config = dict(
    n_layer=20,
    d_model=128,
    n_head=2,
    n_kv_head=1,
    head_dim=64,
    d_mlp=320,
    vocab_size=6910,
    activation='swiglu',
    norm='rmsnorm',
    norm_place='pre',
    norm_eps=1e-05,
    positions='rope',
    rope_base=10000.0,
    rope_fraction=1.0,
    qk_norm=False,
    attn_scale=0.125,
    bias='qkv',
    tie_embeddings=True,
    parallel_block=False,
    init='uniform',
    init_std_qkv=0.0493,
    init_std_o=0.0613,
    init_std_up=0.0706,
    init_std_down=0.0706,
    optimizer='muon_hyperball',
    lr=0.00646,
    beta1=0.95,
    weight_decay=0.0,
    lr_head=0.01,
    grad_clip=0.5,
    warmup_steps=200,
    schedule='wsd',
    decay_fraction=1.0,
    decay_shape='linear',
    final_lr_fraction=0.05,
    batch_tokens=32768,
    seq_len=1024,
    doc_mask=True,
    train_tokens=159800000,
    steps=4877,
    dataset='wikipedia_en',
)
Each number is 50 + 12 x the weight over its row's rms, rounded and kept within 0 to 99. Layers, rows and columns count from 0. The size before them is the row's rms in percent of the matrix's.

# up: layer 6 MLP up, 320x128, rms 0.0707, rows 56-62, columns 64-127
# down: layer 6 MLP down (transposed), 320x128, rms 0.0707, rows 56-62, columns 64-127
# gate: layer 6 MLP gate, 320x128, rms 0.0706, rows 57-63, columns 64-127
up56 099:61 49 45 40 57 39 37 62 60 51 46 80 42 47 74 62 50 70 67 40 51 56 44 42 38 61 48 44 58 45 58 59 68 62 52 66 52 35 67 44 59 50 43 34 38 42 75 55 21 50 50 56 51 64 52 57 68 29 60 58 63 47 39 59
down56 103:55 41 49 44 50 39 46 59 49 34 67 40 55 47 54 49 46 75 57 39 55 48 55 50 52 45 39 74 44 37 64 53 49 58 39 38 58 53 27 49 49 36 74 63 43 66 72 52 38 69 50 46 55 36 49 44 35 45 59 59 47 50 42 54
gate57 102:59 53 65 35 59 31 40 46 59 61 68 65 60 62 53 68 63 61 42 61 32 66 66 52 33 50 53 57 47 38 49 56 62 48 55 44 56 55 41 29 45 42 63 79 58 78 58 60 46 61 31 51 47 59 49 61 36 29 46 69 54 58 46 33
up57 095:59 57 50 53 60 52 39 42 42 57 78 65 46 49 50 45 40 70 46 46 29 59 58 47 47 52 54 40 40 36 52 60 64 48 47 59 53 58 33 61 47 62 72 57 32 63 63 70 70 53 62 24 45 40 60 66 45 65 39 55 45 31 46 44
down57 104:42 48 48 41 40 50 55 70 36 44 49 62 58 49 52 47 57 42 67 66 71 48 64 59 23 42 57 44 39 24 47 42 60 75 42 49 31 51 48 61 45 29 27 27 59 47 40 38 63 37 60 40 66 51 65 59 49 52 61 32 63 57 51 54
gate58 108:34 51 55 65 63 39 33 63 76 59 65 47 65 38 36 54 44 57 34 43 42 47 63 43 71 38 56 62 51 41 42 52 40 30 62 74 46 41 47 45 53 42 53 31 54 25 45 54 37 51 42 37 51 76 38 44 50 58 42 55 55 47 46 52
up58 099:28 48 50 42 30 53 61 65 38 53 39 37 42 63 49 47 50 43 57 59 62 30 61 53 67 62 40 46 55 51 39 67 61 46 30 53 38 50 64 51 62 28 38 47 50 32 69 64 56 38 61 78 52 47 52 50 42 42 25 46 52 46 49 63
down58 105:52 66 39 51 57 46 49 62 56 52 57 58 56 60 62 57 73 49 46 62 55 71 70 76 54 47 37 65 63 43 52 54 39 46 77 71 44 59 56 45 47 45 39 44 62 52 55 58 53 40 47 57 71 58 57 67 44 51 71 44 33 55 58 43
gate59 096:37 35 68 57 54 62 54 63 59 56 77 23 69 32 52 47 53 46 39 24 53 60 40 47 52 61 38 63 68 52 31 49 45 34 43 62 60 25 38 70 41 47 41 36 52 64 60 30 45 41 57 34 56 63 67 41 44 62 41 35 65 59 48 41
up59 102:42 68 40 57 51 38 26 46 51 31 51 46 51 58 57 52 28 54 45 51 42 55 51 52 54 48 43 63 65 40 52 58 35 45 53 55 49 48 37 45 33 58 62 72 62 56 50 48 46 37 51 56 53 39 54 59 53 56 62 45 60 61 34 46
down59 092:56 46 53 54 30 56 44 64 32 52 42 54 62 56 39 59 31 53 45 33 77 44 65 29 53 46 55 45 65 61 51 41 49 66 33 51 43 71 58 58 47 75 72 55 54 41 48 59 40 43 41 46 44 51 39 48 53 40 70 35 45 72 31 46
gate60 098:46 55 48 67 33 38 57 70 59 68 35 50 52 57 63 48 72 34 50 44 48 35 53 60 71 51 45 55 50 39 54 55 55 49 51 53 45 44 56 49 55 61 60 51 32 45 73 47 34 34 51 69 45 64 63 50 42 47 62 45 53 36 20 43
up60 099:55 70 51 61 27 45 49 49 46 33 32 53 70 34 41 47 55 44 69 68 63 55 39 44 38 58 70 51 45 57 67 50 53 56 69 49 38 56 49 51 59 15 50 57 39 33 67 56 52 48 43 59 53 58 78 38 26 51 45 74 46 40 40 62
down60 104:40 21 71 27 51 73 48 59 47 63 35 54 58 51 56 49 44 51 68 48 40 40 39 64 60 57 49 61 58 54 34 32 51 48 49 42 66 59 56 36 54 79 38 54 43 70 23 52 57 51 77 55 25 50 50 35 69 68 68 62 30 46 38 36
gate61 092:63 38 68 59 57 63 35 59 55 60 37 43 54 34 60 39 19 35 36 36 43 30 42 39 62 77 56 46 37 35 44 54 40 63 49 45 44 55 40 63 50 50 60 48 63 38 17 61 45 55 38 66 66 64 30 62 62 26 37 44 54 65 51 49
up61 095:50 42 51 34 67 53 56 50 43 79 26 65 38 66 58 66 30 42 46 61 55 34 55 43 59 61 54 37 45 42 47 32 75 45 57 58 64 45 30 36 49 74 28 47 40 42 33 43 22 20 65 44 48 63 72 56 55 47 17 49 48 56 51 53
down61 090:36 42 36 33 56 41 54 44 63 33 57 52 42 57 44 54 51 45 49 74 73 75 39 52 57 54 60 49 43 28 42 47 55 56 40 54 51 53 56 49 32 29 36 53 42 51 52 32 35 34 46 48 60 42 72 63 48 47 43 72 40 27 66 50
gate62 104:43 47 47 52 46 62 70 58 48 70 43 53 46 59 55 62 73 47 48 52 56 58 38 42 54 59 44 29 29 41 68 29 57 60 50 37 48 61 38 58 46 35 69 60 38 51 34 56 44 33 48 46 61 34 53 34 49 70 39 45 55 72 36 67
up62 107:31 45 31 63 56 50 54 65 53 55 43 70 37 47 76 81 51 38 53 53 51 60 52 41 49 59 65 35 38 60 42 32 57 67 48 63 44 47 43 53 50 46 57 47 49 50 56 53 65 45 56 45 44 60 64 60 45 31 49 64 34 70 37 76
down62 100:57 49 44 38 57 46 45 43 42 51 58 35 59 31 41 38 42 56 20 44 50 68 56 52 54 48 57 64 54 37 26 38 28 22 41 67 49 59 49 65 36 71 44 52 41 37 53 75 46 50 54 70 47 40 58 45 67 43 66 49 45 44 54 34
gate63 092:36 26 55 39 64 75 47 72 39 42 52 46 70 54 69 49 67 56 51 67 62 55 58 54 68 58 51 54 50 34 41 53 45 47 21 40 51 57 51 57 57 50 28 41 43 51 45 41 44 77 69 59 36 40 55 52 45 34 68 41 52 44 55 34